Part of a small language model's weights.
Size: 13 layers, width 160, 5 heads of 32 (1 for keys and values), vocabulary 816.
Architecture: RMSNorm before each block, rotary positions, no biases in attention or MLP, untied embeddings, attention and MLP in parallel.
Training: a variant of SOAP for these matrices, 6243 steps.
Each number is 128 + 32 x the weight over its row's rms, rounded and kept within 0 to 255. Layers, rows and columns count from 0. Numbers have three digits each. The size before them is the row's rms in percent of the matrix's.

# down: layer 4 MLP down (transposed), 448x160, rms 0.0757, rows 284-297, columns 0-159
# gate: layer 4 MLP gate, 448x160, rms 0.0761, rows 285-297, columns 0-159
# up: layer 4 MLP up, 448x160, rms 0.0755, rows 285-297, columns 0-159
down284 094:096100091186100078133108086098096150110116140138116209063111125094101090169078148126073128093107162111158115097096175151122128087099118077124123140174084149150143124141139143126091093173173163095136106177125183121139122106115109170169127173100123197132136169152140176150123125181083113135137128159151084153146112151140143182134118125149106180092130191102117137039094083171149092127166174166142100098102062185168145105128130113180139164104093103181123172108129126154105171138130182
gate285 106:128154147130152151089137122125160067154146070111157094172135080101128139120100104159089135096131113070195121120160107118060158088098130115177114192101115135125209138128106104115105103121118098159089108129133146172182094158093149151175137094144099155194119078112120145153106126098089120129135136075094102117154130120104135135154102143080178146121143166086087110238091158108164110111048124147052146085157131164110127133063145086130186139161139106106097093113089145138172130083103160
up285 106:139151098128077141173135146100143132168117081102148100123166149116105145156075107203097102153145121085114085098137112124080112167119106094147092176107053129084088157136082133090137157142141179107067092181146196126206152154152135140139132156083124094137086140079123099167164083128163138082147130154133044075116126185091194129159143080112123186105130162107171188181115120102156123178115109137137115109131118187162099116083118108122114132090125129068101143136139107138094185115136151
down285 102:071110120126128123130138105193130115134102137136138099183137123133167102158125145148113143114146106116166143157122172106124160086096156129139116218124135088106165125099190113048054103126141120113125062109087119076103144099149209142152090094088064150098158137139175093126080115097117070074162162123168114117156132148094104147110144148158102103146148167088119092194088080144135101138030110152108101130107128134162168112097092174143174129132139154131143136161203172101087105134118076
gate286 100:120091132180186123085102118158105115191073154131120123149131211082173116143095156132119116108087148107146184066119159091134076144142104137154088129148126121128096116101114222115122063114131108118124147175120135090165094147187143137115060140097105102153135156133119196159107144066121175189102125141164109103109164165152113117123095141100099147111101126079111093136201126089126098091063105141110098184127147169094178116142166092145125094075121097177116110194151122104123121096163099
up286 099:164130038190088131095081086139139081116112165111167107081169165076135112127048179106159144124123171119071111118146118108137153103131132094152116120193195146094114165053154114116144148154144137109151105163143125105192128091156174114146144140152144079128131147131158111119164159075123156165068109091164132114152103116147094092130134159155095106101136106079098168136135126114095125098104173116138114202091063204120108138130164093126173169131062101128085187096137130109110132087111138
down286 091:118100155100125130112199109123174149131152109134120135139107084176088070142150087120085124118114081136136150161127082180087071163144172131120156115123105087112123084101141085149092138167197103167128078087104102169096137187090131119167157119197170099144139103133100125116121092079129168103164037115090129124126178090106126118117175117058151082160149127143133107120123166149141160166141109110083089106076180125067132134173120159144078094145110173082117132190078109168155084164123108
gate287 112:167127147139138137112115128139106115124147093157117168184096102154125143101101121099147144128132121142163153069080095125100139079091168119157138127143134164159136174169149109100062139097147182101098099073168174156131100152143125141175107155160099058188152179120092088063119117112105120126124170085171051070063112147131096173130078129120061145151122100090129090177130139131115154070124113131105123114106152116137158064162201142118078189155168166196149166161125138143116107064136145
up287 113:116137162026100135128073138148142133116151100117114114165120147172140102114159131152137180104074049137171118118104124127153159118102176162172131113062110159142144186136131131105094107116152136141126100081138158197102109177143153169139144126095169123155152156135167125132144141141163109105137203072192095138107119135140132146115087131145106081131080095107080064185088075103150203069102096134144162072119148106179146146182138076166112151116142145184111199148110150128124097121144154
down287 103:093109117085132126168151198148132072135069141088145121123146112108159107136144061153113126179179177138167131192156170139068130148162095100113101100113124117078145111088162148121177121157141088130155180138115096068096181089135111142157148095180125139092120119120166143115139097150087173119129064150053148152147102107087148142161109119166123098151095113127142111066147107102139113123130119168188148153142075140153084163117080129132121092037070102096107082179153128087113196165154137
gate288 100:143189125112151177082121113145089125171131119131106143163151132143114120079139144162175157179165107142148110126089105055144096131179109160129079160111161110154103082125131180169105135111044154105120135125145072177176163171171139102144124109163107070216136085124117142108182143125148143158165186095128148133143172141078116143104126195138137113145101130141102153138077194135161162136097137154170066158179154129155086082115072142116100073093163117089099145126102183149097159089097140
up288 098:145096139070168133118185099165188146096095156126132165098123138091148135127130065103105146110143154092134075168148140144103152086127141091106193082120091086092146129147136123076139130092129112139128148177160161088152128136122159183142102138153126110122098122194220120143111100127115110064129107142179080071103195080111100137094138083123144149111121108176218159152148113157083134155179100141118178119124109166108121114087156162088189125214152151127172124166138174105164160148137150
down288 094:081159135176120088136095133117164094149119104106103102152138059166111194152119132159116101085112148129109198129103141126167146153147131108084089115123138073190104111070110164111085079094108120123116102085143078166084097135099085107113103094211092118136073142115070105099135121118104104139095115137079087118117167155148147109128192203109143153173127159117129085097092080127182120096092076155098078141094107164156174104175168158180084162098098129095123133135077113109110096100141089
gate289 091:103146106167130078139136102152083145109130122130144142156108112115112145136125162117109124121144180166099075102130124090109121119139124148153133121116184071094056129098149096115115146128074152125126196138143131121089144173103176141107157174132068114187122125113143094060149190142184133146094086168152137148139140112180092132187086153128120165162119191107095177102132126079151114159172062077119085155114111149065121136163114209103092130121174104219168087145066140112070095140144131
up289 091:126105114156104156119147148136101126153129047108198180121122077103116131170117134160163177153189101155131061188081142112109141117110127164146141158120181111109125139078140114200078111115123095047109116159086110174082202099079145118172109102140175092113051121156123154082062139147118141085119076116123151094163091113136105161140172122126134142120124145133118146099106142141120124153101184184049123109099142098130153128074153155156091088183115072153130134131119123118150065114155127
down289 099:170145150168109124118072146160077072131125073100164129120095086102156127126144143175123149155166119087122095195113128134153114125113144160161144104104156112094141149081128114181139115146215148094062141151114098089096170100107158155087068132131179189103127142182115116110100061100113163082142173104111140099201059089129165140115113091104103130119122146123153121143094093106103096098076184171074137052108144124107108071117158089129102072145143092168109137163155121128165082097119130
gate290 096:143108075155137143064130097129128092051070087126129185152120124104147115071137119156171141181146170119190125074150126112167105066138121180149178105117109145119170141142133140169109175132120124133166105161153095150045185146110130138078145143073152117106105123142156073110144114107029172148125135152136097159095087147166109107182096173165138159104079085136177112136161136109108132157121148189158141149149104165158138097105122114161141136179110095114159082124084139125167179183082131
up290 103:159143134106093136129111125192115158112219067158194085100107131107066125145089160093091116148153097090120109152129115139117126093181130125156109091131095100126102134152166079085083160085157144107091080130127154100160191141141142101140109068134071176146216123110141149128110176121163086109070124145157081160128173186104113160148150155138181141127141160131051106100096132125167134170151154146115085158113089123088143131153172138113024145089104134108102122128113165093148122100114120
down290 108:162113099118156117098111083151125102127130110156166117073119177118110135115068113056078097116184111120140110132174119090092112128157042156106101126169068087124132131157141123115093142117151173137080088149170099081111130125133162141120085153140141132079163088149085104081132176110135142079109142172157054137085120155182093175115151142147161077108175118139100058125075074141103116146145194145060138186153171131095134074160114099100111168129132191121104111149133157131101101155128181
gate291 103:109107073184137120097100107108102188067072095147104149191137142111173170083118118143096182063091141066135098143157179139108152163138183157088129132102160073175149144076146168146140114119128136110151142176123081120085187141078188110153141151080128060126113112151097132130139138051139102125139129150114058172134140167147066152159115107148180149091130137150128187143098107148099142102098153090097101100147105151126135083130134123168148138179118069102141119143123060113128148132066122
up291 113:166108114148136176109138091051139151144169148059127143081101124129128165197110049118179096098140119065122116178165156119088162127113118096159155124160159140121168114141108132161155093164108112108200093167132123128126089096180134118139126112099066132138142063136125057148128053086082153155088112154147097099128142123134169106096185146135131115136129148109119081135122180117066151121147137186134148110205122158157125125084177130133151119131092133116122088185153080137102160190177176
down291 111:139156093136151114105151134131121185145130137130194121162140070161160158176115104166125085146073109110110134153163186130137152116165106117149153096150150077135094133096118129116075075177101080121074122170137112169102134122141147126165153102132079119161080104144105110070137120158146190105120173170147128169098179137133126143152151144121170211133138102136123116110131170129077118128081103139150121175234125067132213170083123157171137107155094108113145134155195097079140174173154089
gate292 103:142116153134126142128139090138107104087090124135129154143164125127115184117120156125076094142149114099108133138118127142073106092080126114083154127131125127083097152154130159159104166081164115157207092110144127106109145166122045091087098104096146141095172097115202168128103141080094088124179097123115131132112103095169148115079167121106096176079154172101147089157168182066109056131157138138206066128132095140066121117089155069106131105080118152106132185185136194133154165156093160
up292 108:100125121134166196155104096041090174106138160120127154145118111132121082131117098119136156129133084075107131116142129127194174138099078147036093138139155125168104138172146096138103160133127145105168108163178116182098151095132165110130141115070160157054151134134161110155143124154136141097131198138111124103100138157101164101196089143106098098055188163131133104166161112185105151105175157140102163059108075091139110122133152127159100104149138150054135081166188147100137160102112155
down292 102:127046126108146168143174137176096115122075124152140121152103133135135117107121137123087161134189129163129011136139127037067067135136099146145127148195117125101196127155100107121158149194181078152106200131102156138089156113137119125122113151064143119163130080149138131151147063158167092130126124067105087099154111146098105093147129108179095076135089145095092155083113104110194137105107132142087119125109146105151103112112083111085136120115118169074132177142149128151177139126119099
gate293 097:130116158094071140154101104129108071165155141072151104100153178123101115151171126178136114194090080134094089151136139132122106198115124091236154168090152172124075143092158122059171107113165077136122169093130134111081162130087102117136111123181061064119165156167150105102179136170094174104146077132162099181125122079121088152148083120087184149129103093139149110147138138130095153127114134115072146106125125136141088120110144157153147147144084145087090087087096154120098083107143130
up293 095:099171117120126112076117103059057094113145160130089088149148093163149147200150113094149072096135160141119102103117164147096106159125096132140120110200141197120128104107121094146121115106118118166174097133140131158179127128094056078141118139120129090147070114152156135141131122149155076081156170114176143089123096082167126059148102132142164152116093140071199177108167115155103113121116106154137196088123126037132121078122148114180181134181089087148131153115083131130147103091164150
down293 104:075149154084039110119091080099113114146176121120109073116101095147132150176181104137167121118158151112099141136133161188112074153127111112202154160100158155129133140081120100126127158134077098165116158144155170156150158146112079099097142127144117113100097150101157138110170138155091160139150117178099124147080089047167075130195100126057122097073126113142155208126173150139154162116131098129086144154110128105143129086141089123150111133144141156112139108098041161128161067061133172
gate294 087:089097108073095091128154084119140167115127185118161136128107134096122114067168114165165082135125103168152117190136135155142103091156145187159117121163138110157209117123121150160118100134090098164127131146143165114088073215108115108126176103080122136105102129174118170109119171101108124107168118101126129151088113109097142163110114083098168095152151101052149051159153127153157169094131138145128154118109148071142155129157088103089159086058154172101174074189145146163171153071175134
up294 096:133158099151140112143103189116124140112147137131121171130200132148114144134070175119119119135148180141080117125067141209094099151168093172153190103143191137155096129102122148139085114136129137097065121118117133136120205083107159119100124141121123110121134229131098158153137137129091147185110117059153122125168147109138090132092132145095127177143134183204142121072188129093123105220128146085142154139159069132128167075150120142125083133109124158148101164088166186135132172157162122
down294 094:133175115094132064136173150080120210103119105140088145143130078125143172165130168153142153123135166120095147133066140177111143191137067114109160106113144170150182151128102185112144172123087153064148139117155112101162169085090099125142115160107102142144109161116150100130149151212077181111109116096151164160100163145086113150120139155080158170136150164218150123098175176103138135118129139122160113170179093115145176116183121173152147188154141148085115120154125181126117127180174096
gate295 093:175127129146097130155104193098131106138151124172144115097119198104094190120126145186144115109098110087152155117099114133151137148140135095110144158127117124124111145152139071097130173131118145142173117090086136111135134123138108114094114042138104142117099155165133084119193156138171122195155124172126116145103186051086111214107153066130103101134106125173137123168136114111191134095100098225143198072131123168151103115170131182104124132095118086185138070121128101115128144179152189
up295 097:139161110144056130113111177059141122120141106154162130113147110112121151173096112091165138123098156158094083143129161143132138179154058201077162052161151091145100124091082130111189051166124108162130122182146107098136133091144142128137123145178143161108118133130128152144132137117086150105121135077188081152126098153171129107115148158115058116121086117115138123080102136150143155085054091151087077183153143135092090113104148135122134165131103167038133141031128167109125115140096118
down295 098:174148151138157125132135146108105076137099150157154135147102140131105130140139152124112103152166144105130128137106070055165154085073133120166190128125108135137118112144169141033174165129125131121083107115082086103166151159170105131096123121071137091096112169174129108146122146129202141160173126127113155178131116113128098179157147069104141125148089093075111099137092082119110138131103091219151181174133119147124146164090164186110187166028106076147143105136106076079155100113159098
gate296 094:137157133112155165112108136149161125133149151144177152090139081113108112113204178193088147159156182087193121175129128116084153135151134132150186051086117104195128122100132099152115135175137144122125052213115165110115087116183140162145138109121094095119145165093119139125153095118117138145084104145149215121112168112121094173121166125147127178107107137136142147148117127164153131178131104090137054142199122136109114160176160147080142103089116138160107054102073174083152132148109101
up296 092:124137140160144141138152090127154152135058112160104104140111155144067157133080150114154126087131162175125171134179147142134081131168160108170100110138096130088077065123123172128136173142063160118131127133127098080160112168089079111136156123134118118118199104155118079107063188115176093141083179190119067146095164137139149101179144070172101171124154140122127175102162117102067108100145169188155107112179157108152127092159119163126103108111151110126130136209210089131088127140122096
down296 099:116122112103135112133039146067127158108089112165134146122134151137126172152131113121121122171095163115114086186133116105076134113098136050169141065110154121174136143120137135139133077185162151128110101182138166096168123148144139091156124111092097166111156202155130121136092155124149180162136192140123125093140160187117094122172133078116088185142060139160144166068156192081110149143130102115152170085151085121157087130148101170109133121098167155097159076137136131155149207167059144
gate297 102:126187127084139135156167116116164117165167152117080166102088175144121137153206145124131142096152126122147135145141108080138138126057142109176093078100172155109139103140085129123111098114155151124090095110111190156112173157122170162200081145185130085120134144159186147056128157140183140135147137158180194098111111124102098087182180167133146116227177124159145075162102118099114061134148143119123160132129158119122085126077135146175078160118139088104113138097148104104091140163119169
up297 106:078100142106123112112121099142131154117167187088088141153078155063135169138143090160153158104106160142141078138140120145116138102140185153146129101130160188131107134093165132133131146086127131077082142164147127117103114172128140142130175162098141127182120168076164089112194111198137091053117067198125179140177079174128150100152101065097145120148121207136160187131138163165176147108180137167099076073145132087084150119167100136081143111134108103088150090114153163100117102126142113
down297 101:148157122127110125102082166132115125173069082138143175096137163169091133146157168159087076153200175155125174130114108066127134165123130138085108117170069077144113114157134107141114135154168091160159088137064083111084182132088085055116062113112130102176142063135065138166151176085116164122126169094137093146098138172172118141085175133119136131106111107126127130175145096128089127138074118168150148136179101167135158112124131140193201143135170143180104137119152125165164163159140149